From a checkpoint of a small transformer trained on Wikipedia.
Size: 11 layers, width 128, 4 heads of 32, vocabulary 1024, 3.89M parameters.
Architecture: rotary positions, no biases in attention or MLP, untied embeddings, normalized queries and keys, some layers without attention, local attention windows, shifted keys, gated attention, value embeddings, hashed n-gram embeddings, a smear gate, learned residual scales, skips across layers, capped logits.
Each number is 500 + 50 x the weight over its row's rms, rounded and kept within 0 to 999. Layers, rows and columns count from 0. Numbers have three digits each. The size before them is the row's rms in percent of the matrix's.

# layer 2 MLP down (transposed), 512x128, rms 0.204, rows 498-511, columns 0-63
097:480554492532424579523558430414505427464452517548580517610545518501510484515556449575498541456479523394518526427515536483512546467600523476499528551499445524423438455533491520561509539506571431
107:588507496525450544477536507528458507554484533442515528462471438592492453452492420419522556383575545512543549486506457525467532445522471406507567503532499477561444454413488552483614481551485537
100:462488454501439488381459458449521384472427586438517450532514491568658495504530477466461529434344498541446492455579485522506504492477473565484545552442509464486381449523512558530443530496557568
101:453442508434430540484494473438461410481430485572383468499451454466443476501536533603448436563497406492548502573501430426544438521407533493562455411536535488443544612539491517556451490539511544
101:549603448420600510496555457472409471413484518436452554472433526497478506514491489407485533385479533449559534490525495491508552583423555512548548496487473416534627566465499509549479513443489429
098:538624502483469511529491543508455462538526494493514492557532487445449480492477455584515542410423425521417532474450448456504524468593477459553456558511544536575422505625491475433500577576394610
103:586526515479476576511477536535511551544556413504559465451403441555550524457458520471475531466530505500549477399542520547455466415431459504477502538436432510493528495570466440537536475497419520
099:484446499513511463554596579477412430513614409520540542534513483538539507420441471543565518472484517479566566521557548505522489461564533533379481442450405496543529464545509495422508511420476484
103:504466498553560519429502535483486571471387460447528466469440561552422508562433503445554428587413556499460457539533608539528471529560503488501586455480411504519499518500560505490445575457500512
102:502544536534442505439580494503465517495428434394534518584508528442384448508430510457511440545432539496490409501445594518396554495469454474473529484464503453551538550408407589518452500601463526
100:545479516603520608520398504564477483496516487494509534565463449589506513467501554528626486515452443530445481388465531559461480534464396508530570519483474457479523503378500413529471453399542475
098:608485381562594422563450418521547535444514545515575598519479525492442469463431428467481427614445450512534490561450480415471541473478445526534475477586413472361456451578536546545453446509496500
103:583581496536566519490457512496467459520539462546429574495510522583400542566543592541498516439428530550438564519485453542520524534542560476426459453472532503595498419516518502511469533442530514
097:492614413478404545559551462472573465564533433551516460480501496489526480453557577508499535489462529506434493485567434392461541518519457449546490544529525520480504588438537601485422485436443518
# layer 2 MLP up, 512x128, rms 0.421, rows 499-511, columns 0-63
101:478487551515543534502419489418513505550519500549503551562527448469466484517425526518566517571517445468477532448621482511485448480400511501408374511457422583433526522441429446529487533457441482
106:496487516592449491591575548464482549459512483417533411428475516469526423471563403527528520445477470554464471575585481433521467425449484523499540445425421499471475545564538533450456486432499561
107:459439547414428433551485546584474535452591537479534550475416514499503482453570527453505469401422509478465455508550583433543547447467497471565597482537568546491525425577486514516495486471455552
097:457473408566455544563474442502430485574514519525480548428493463371474557467458501532394533524419480449520468513530538617475572524486549496510483430566510509558540477471433374509539504444489514
093:410462486448555531546491588548537458417456475480566423479526506467488532457509482529474498498482650527506539455570542553496489428421521498507439458490605395498522500403498586591515580556514603
098:527481505444524515539649482457480460527573560468457513411583414491465491507512498411511495608437459508439450505403463457515504453446604564421471447441515462541458472449503485541499504516538604
096:468454578516507510520556471403591418482518457610561471533489507618470568472494458508495491514478432604509495507508546477490501584537465445543479550591464499420488501522500495552532557462476619
095:614491486515506562520465424479486371486493489563461494557539478500553528421450490518477505404483423385526506428435433526466533524475517487462480554491540491581538482495512605534511497558473457
107:510487598552472533516481535571601634360550439404529526544500513480419473570538509452448400493457498481455530528540507483427504488450518455521556475441485429467534537482479360524524544589577460
097:531539525538471550573438565474471575439460530452472508609484468473548496578493486558533569555387499556480488480498525456542528502480458466522561543462442374534456556436413588601598421470542500
099:493505462474457476473572535489461500441425477517402543455466472485583544441522516461539417475454583418399489428463511548533543465452401481469498462405412468473536527493539472481549508550460530
108:529484530638474513493492402583482464534526415507484518505444474532519533544491497476519547532485597473449507536618480482494450536446552515461415541492534436560466532478502496388517569449549566
095:537541509551506522502537456526550540571609507514545498564507489480479433501578487550381570415421431561515374478462494509464502497524430488400441449512510420501457506601444551519582443442566557